{
  "hidden_size": 256,
  "num_key_value_heads": 1,
  "norm": "rmsnorm",
  "norm_eps": 1e-05,
  "rope_fraction": 1.0,
  "learning_rate": 0.00403,
  "beta1": 0.95,
  "beta2": 0.95,
  "max_seq_len": 256,
  "train_tokens": 611000000
}
Each number is 128 + 24 x the weight over its row's rms, rounded and kept within 0 to 255. Layers, rows and columns count from 0. Numbers have three digits each. The size before them is the row's rms in percent of the matrix's.

# layer 15 MLP down, 256x704, rms 0.163, rows 122-195, columns 0-87
096:105117137139138108115148125139123113141126141141116125162121105130116172146115070085160128123126122167125071103141138125167129155079152093124103135110129126100146120133137138066102111130178115109124094127110100159150173137079127129096109153119122087131116135153122
098:142178098125153157110138134162144129143156125167161133163086115104157123098140115131135124113122121111124117065127159087110112117130120113130147132105150104135153150088123082100127144163192117162129102133137149129143137129165171111125111134161120200110082131106056
097:078133099128151130140113116147174113161111119141133103119112157159109123129122124149115134101121139123152103180159133078123093148091094107122127139149151062109181135099153116145115154113133149124106115117125149135109103114105092124158157184138111145114141135131132
099:113103128105148127146136099175126095134148103083139152111112075065130093114119152138168144146142122159121156114112158096152128099115132129137137113197087110149132102124082148120093136147117129174160146122116151156145154137109190117081158130177143142155115142109147
098:123116147102157133087149115118114132083113130144118122113170101109146104134158124070102156121121159108103120173089107110187158127077109131119073121134170143174132117102091093102076092140111131175137166150109139126155162127113109130120111125112135137131126137175139
098:150120132123142085110137112133118130155164157139132103143108107129096118128141134081148120134158140104110158130094111138128110114095151144133141191127176135157154130164129151154145113108114119121129136116086132117151114146137113113130100144144134107138136103132167
101:128134131158086076092087143132069089192106103108122132114154161110130158124128151112148116140078175139110132099128126108114117093138112105093079132094165167133119143135138163101091128097125150126147113142115171136146123104159127117105196109146137090144115141110118
105:130103111143125134157125100110122126090154113174106099150138133109163092115137093153087121133131123147128108139160099133141131166099142139155137130153142139146164127113103104117160097120110108151185141087143138099120092105115115088116157145137110126156120166099099
096:129132138166181095147099162161138157166176091104124140103131111094183166149147115128123150123145063104131118125118128106124088136128114140122096113107169140127139094149139106142135147118141080165157118118188172108103131152113160133108131046137096073147072135105124
088:124138109132108092119135148127115113127104183151118087127152125153143166192093098127146128131146152146156114132127141088160127146172092151118155092175155062142102143148087107093129151103167142116117094121124096124155149116155132128123093135111108122150131136147113
093:113153099137093108137162114127140123136099125088138110088144105130144133109138099098109160108120125135114165151164143103087120111092123154167139120140161080134114139148108080151158143131122118129092099117137136125092147108150122127161147134091126106118152050103129
097:146121152123164105087102099086131118162135166104152127152141198119155147101144163148135192124151151121139104089147135111152157151122112141129095151123125137081162126105126119134147151114097177092144143112105090127075151121113142142158100087130107129145107125135127
102:100123098164150123098142108117139166135124148128113129100120146133116153134108142153150143107094131162161128109104105112136096121128158129141152155135128147088103128134127128112143108147095114159138103136153136140166150084132151147131143138137157118134138129143089
105:111111076098078167119093113165124137133110141175131126110125153093075166119134121108098179138127142105125109132106132116164097112132104147133113135098145151131182114107106135107127124099122144160144117106170153132158116145077167155122148150128127117148119145144127
098:167114154120124114143129132129109162076110145125114115108123144143114140102124118126139097150118102157167111128123118106118142102118113136140137137131113131146070143164122150120089141139160145103118169094128130110132134155156147184131108081145129133186151169138108
105:110133078160110106128170168142069096153120098167145077106120109100130111176121158103135119123130127117156114135114108112077120090124110117108138125134130109112127167140118122124139191098129124102161144182121135139147130110104144137126125158120172109119194132086137
098:133109119141146140118145154115105157149137133162111140123078126111078130104148137080106133116183095113104142130111142155102125143147091180139136114082120138092109093131114121121106131134110123140110147107131165137134078145111155156110178115154148115135138089095124
098:140145111115144157091092156133136160124106130107109141144095174115116091154144159149162125137130136136117115131144160122058089138126130117109132101135143103103091111149109127067159149141150137098100127132125145169134152122130118136137123149117111164173134136106124
095:103094101101132117133100140160176129161150120137118110116122129090128120144160126102153101137152131126138115168134143131149165121098104175126161162106113139100133098127157145125144119139155097122138138143128107147161121134128138177145142135121153135118081155122097
102:161109127132129139138134150149093135126110104162110158188166109128134094151127161084130092088136107113160137142118118105106095124045133109148123118111108121120154089096124144126157122159134132114146129133132117118175109161135140204131132125093074131143164192127109
100:141146117123108100117117096097125144095141068166129147130168107121120110115071165136107158130181125083136128132142135153115136107142157140127088143103122127168094118147100113152135114114076153097113120123110119142165132101134092113130130185102121146152136113107118
092:124141149120127117122123145166108109121099160076128123171161130144141126179180111149128116082113179113129132150138136144117147107094137131100142147083129110134153155136134128096147149140124122159148128156074116152123174142115125086136148143149136080136101097130151
097:122104128158103131094085154097101119140110109145104153076129121073160119122120128127121115102130104111174102101104137082116168064152130139161111126138123123098169089112137124129110164145135123158118095129117122137137172106146087151091112130157145129141139150105117
096:097100126116126128128079163075101148110114116126154118126125133138162139089124146124156176105101155140114119090117139116143123132153140101167144132140168067111131121136103094141131164139161101161147119121149106151091156146133147134097129131128131139134101107112109
094:107146165155124128121123153120110106118114129116162156159131095121149152122176120101122101148149080129095160141145119115128123157133183135127140108154145105119147107203124121135158160121119111130077169138111178137117165136173144109125132090149105136146108102068072
108:137133118129119078137141130176128142108089141092102155156112134118115120115104136147154139099139076124136149133146093188128119174140112123116149111120100108160133150120158104122130163120136157166121111127128118102108142119079118139119179125094134115138105086126121
102:130076147133134120107113159079144139152153106118077137104143151129132138142117149112176169120096116142133139140121143116127125157123105121168083131143120163158064121128108106104113113120109112106060182129112107164125119166107113105143131095095122113151112107089110
097:164127167078134131115101113106084132127124118108137136122199117088144101138124093114135123085141139148112145115123128102115121120141104150103110156152155095130115102131116159136128169162140108121083111122124165180139101110151120119124153102090133168135127139142099
099:111094150081133112121106149103181164155144087175121140056117132137147104112148120130137111127146120139113103147147106115105093086158128127135114139100148127171106155129125132111139122137137156149099128113137132118134090174116147140133125099114111139191127124107175
097:102109105143119101135151120095100143123122120108107119142118124103112126131094158132106133123094114104125164170089122138126154125115135112154098101121124140125139104098106117134146132133095117101143172174121129123122133160121138168176133133140055109129124117127153
093:097097117155156149155142126115155133074131151115135080111137139138121143114147177136127128143149130112150121126133112123128165157132107157139096140097105115104128139106130129135162151095107147069141163149113158080165148127155140110158143160107174121117121129119210
107:130097141107150094160110107104115141100131117124126115123100134173137133096144155096099099111110108132133114117147120076092164137119126132116130168135129143130095104135142123148141119142089122124198089124106089145112119090138113129128124133143139175137129109110154
108:074118123144132162133155108143119112112134128162124074089154113135088110167065116144159117093139088115144110139156121079124129149130125183156151114113121159126130157134131135111116118198117126105137146154097113119152104089086138114112099138112131102091113130104119
103:132101100139112168114146111121113129108129090117137098122131098134093124086139094128164133138128145131115132131150094140105160139109114126125107152123151132145133110160151151141114121130108138086174113117116146136125160106132140117130105114146161136140125122091122
099:116125122111120151155131090140135080136138142142178121138097114137152152167205108127136142180158145157166127128115134177134071142152135101115125135184119142134104126125126140124128106120125085098119136097126118124113089184149135103161155135096107115108170123135159
096:156090174151112128192106106132141100167135137127127120127103172088137110179110139128185139130113141183128161155132083147162128104121140095120094150134167113098149084137134114167068184139129143115114111136178094105124128112129141130080067119135115159110153124153156
099:116119114144140119131119130110109119119173110181111098158130119143146184116129108127133172096069164146102108170120123181140099130147129120143109153179133134098138157113119109112102113124131124125125111119139141162145116146135117127156122122076155124133144107161160
102:110154140101145116105146141179108157135142086144128129168139105158127148138058151132127119114165114096111129087118137138132149149171149098084109124131150129141139145181090107131122120168110094186098193113091144058095150141104139110124139131157131146140100141126120
095:124126116079117136115108114112168170172116059103126108078116118136085122105153132131141116113107130147130139123144104127108153142098075117156055125108133076141140135120148096134113148129174118138126084111135135131139112136078148138092153139138138120133145105103126
099:146112104131158152127120139137121121123098087111143144124151117148145155129116143150115104089161148154135102152176125115152116141099118143111137150141095110134141088137146144124086139123144130131128138133107177146129097147091083090139119114106152125130117130081110
097:094114151160135126146179157143134142146110069141080092084135101120118126167096141131136139123128096098135168127099136159181122110096154122103148130128120151171161094112136113111133125089110060128140107157102144142162155153123150101106141089143116096127110117146151
102:131122138103128123145104103119125144087127143135113158161127115135127117126108148128107113180109172119169111149089102122140133186104143162128103110132130123126107132156134170133097136085138155100130121141123132126110109140120138140140124113130120128127108129133124
100:123118093142151108143205126181113165142134147146140121091096112140103140137108129162130144135108134100108123161103099134107143120112131113103115156113132134099130117147169108130145148125132077148137136106118125106166129109137112100136133146141131087120147132100117
092:151119099133103134075133106091165117141133145179134165125157067112093105120106110140148121109132114088106165138150127086115136122118066111197103131107126117151135088177122122126100131101119132138104153116079124151111141088175120140167155112146123125123144116175133
090:154126132157065121125109121160165158106104136158135085123152128127094176091129125153075135147098122054111162156088148106159136146120098118151122096146135116080130132129109153136106132143130110155121095129141144123115162134131113124153159158089147145158134127095126
101:101118099130141099146132193128156132129115178106132106107127117103120098146150104135113095112160135141125149116124144132148144134150166135144119101125081137137144114130166105122147154130101128159140113121150102109127155134165120089106119144120141135148128125110134
096:090130136114138079122148127153132126082143123110155114131133136142149175127114130136142151107166067105108101146089146147126150163120113113131125088151131118144103083100153131168152161118117126135168119141148132165122145158136125143181086124083110123120102128133150
095:135152107149096112101118094098129132137113131132110107161120099095145127112137129137115118138147101125135119141125171100106081152093104081139110107145118164110139137136181100103128111153050116119133068137130151144097158137132083086153113149096122101122126160186146
103:128172120177158109097110123152150125121072117146129131127123154115113118132140124121196133150098101122120110112120154119107150130135137107119131136138122086110131158164073188123125138116157113113154121108153143157136158134138127143134125101112094175154188087087101
098:152131144146138139138094113127121108117152127108149159115148147121168105140179156116122168161136102148139079150136135140129118086121125123125137108164120115107139119107062096144095130123130136128144141121093061178098104142160116100101125124162112120115146103125143
100:148143104148147143111061134156157076107069181133119131176124154152125129170117146134154140136148123125116106142098128129109110111100141145071157135129087106145137151145103178129107150167131134133117121164095171173154150127140101098128142119189123119125142111172140
095:152101147092140142145062123086104174109128118113196138167134114097151098114151161117132125154125142105113114140163107091099129145145131131143139148137109129116120114118145155172110143122134150106135150151134151119084143122126100119122137084119162144140129158165107
101:128156115148172133115103083115120129112116143096131131113108121118124124087138132100063131138117133143117107110114113134161122144073142172142130122091157139160152148123116113140104107098097124128158139140166149110114124082170154112164156133105108122135123143101154
094:081169115160158114127086124080116149140136178143071125134141078144157148131178136126156117136124150161084150108136142158097118103113096102168121101186166150107073159139124090143105128178137125123131186132128117159135082110112130094120131126204122174173093114096141
097:139121136115138139110128094079125138139134118094095091144131135121122119088127129078154140161132138143125108172123155131112129099161112136155127156099086128115145141138139161141131119132168088145177058140078143156152158128088070136091125110179131156160105129135118
104:144117148149120102103148156114129184152124118113148121132119102169116158124094137123160124128153074087149139069145164147124151107128125089126104112156126096116138142144103173163140131112147139160084150111122142173150120148116117116194175143131125142135146138140124
094:129141116166127137140104094157124148149161101109144109117103140150131088135152127139131113115143089131111131135127160108190074108091171128150175114170131123175109137120146074130139142120130130120115150113146137148118144140096133133151128115131114131156132155161121
098:138087115134102135171080167141085129107146128126090096135152117099176133125128102139112123124115156149109116150121138104177126089116089148098145140112160164119143141119097081188120097150112106101213103169114135108111092153143159161168141128113116133136113102106089
089:113137147137109079126154126155117084094115125144106132184140096118111147165119163164166131140098112116110184135128184122157099116112130129100124126081134141154140173176127177153132148115124112095140151153094146148087136141114115112095115133140112174104153173156113
111:120113153085112108136170172109150140096118089134135164115121136118144117116208143132078165176135114153140124141064140111149115121139168119104139149127102128107136119098156122119091117098130169140097127133120099117149134103120110129177124126151155139139130168149082
101:143082119151118108090124123088192173130131127124118134168103132117149076146132127149135120135125095138164144126131165129114154110124143098103113153141165139136135121156123111111165145123145132150126143116137123104124157174119099071110151156120127145150131159111146
093:132153076110121141129108131122144127140154122128068136103135104131090120085084116109101121138109126138138088088133181118123139106119152143175160141129098132175115142127114139110116096116111102149117078125110132127124148147150121146140146145137077076111136138118058
097:095145114119156133132128082115118128153130129182122131116110127099117129119099119078077155144127128134137124114093154156106117124086154106091127132136108137067139126111188105172141145157133092142132122146152136143138098162115133151090132100136169168127147149135107
097:152147128117091160173139101124120183119125168129125127150114152107151150167088168161127131096147140126163113152129139160125117134127129163156142142140132134143132144178167093166102103125122129147141124113157093108094103070116130150132125113137137091155201125115145
093:139139138108118113114139137097090136119128096135130166131126105100124074088166108095117137135145172128131157156111134126172109119168105153109104090116137149102149127092096107117152141140171164126171140146120134127131158188124094141127126154080148118125109100117119
100:137106101174112108132112168119095128125133153125139122149180144148091112134140086140139118081093134150134141147127089143141123131156148112092130146124131117110157163128100148147164173074122146146136136099181131126084123068117118149124147123160167111147119121134112
103:137117118095121117142114168151122156153135122119141086088119103088162121117166134150099162114181147158122146141159173170140146100121141177140092149128138117104129148098126118092132115145180156107143162120094140161177138144124118134167139112090149130119085121116139
099:119111121138147108088119140109134113164083072088147123142148108135148131123112078149135139117108174170139121180128072118126112167109098144118097133110151133098110117105106143132098140147118118080097128103150123083124135112113172122096130147101141102110170134132074
092:111173151114133159116147133116123117112103136093125146164123115177154117152059099134153124167151095090127043194138126135105122138117110113140116124167135164137103125128115095169118109169110116102143162077090135128152104114151103147130112124120147115127107154103103
094:104117139151095143132109153131162163117088123149122123142129104082149145127109142104151135152124088096168113119120148131137084154147145106126105156127127095138103134151119108132118116124122132099151146111119148132160096157166148092077100114104149125144127121128147
098:138091173138168116162130096148090135174140158086102152134135145162125112074084150125124117094102127136094129140082129131093122119135134113187165152159109123142144101125111098115133117169124127166125127158104169129132158153142106113114084111125133149142145115106121
102:123158144127114096151088131118105070136142092141124154117074110148107097090164102141103160147134140151151118177093133129160134140141143139086129135153127099141125117086113103136159132150146100118136127097202108095152151160136153155138144137124135139162123098132152
101:143109104119111122157132105134114172134174180192126133109141122174076111166132113128137122120130116122132102151112104159101099094107132126189137127139127141114090149155115136152106117106138131131152095112138130142138155104158105139096142110100111152125119132102149
099:116138113144158137106121115106160140168152127086123133126147141100143155144100105161131139114152107165139135094117124152118149144137111169124153119146140116182089116128126124147145153129134093125101175110157125143152118160134093167168112155135156141142129143136142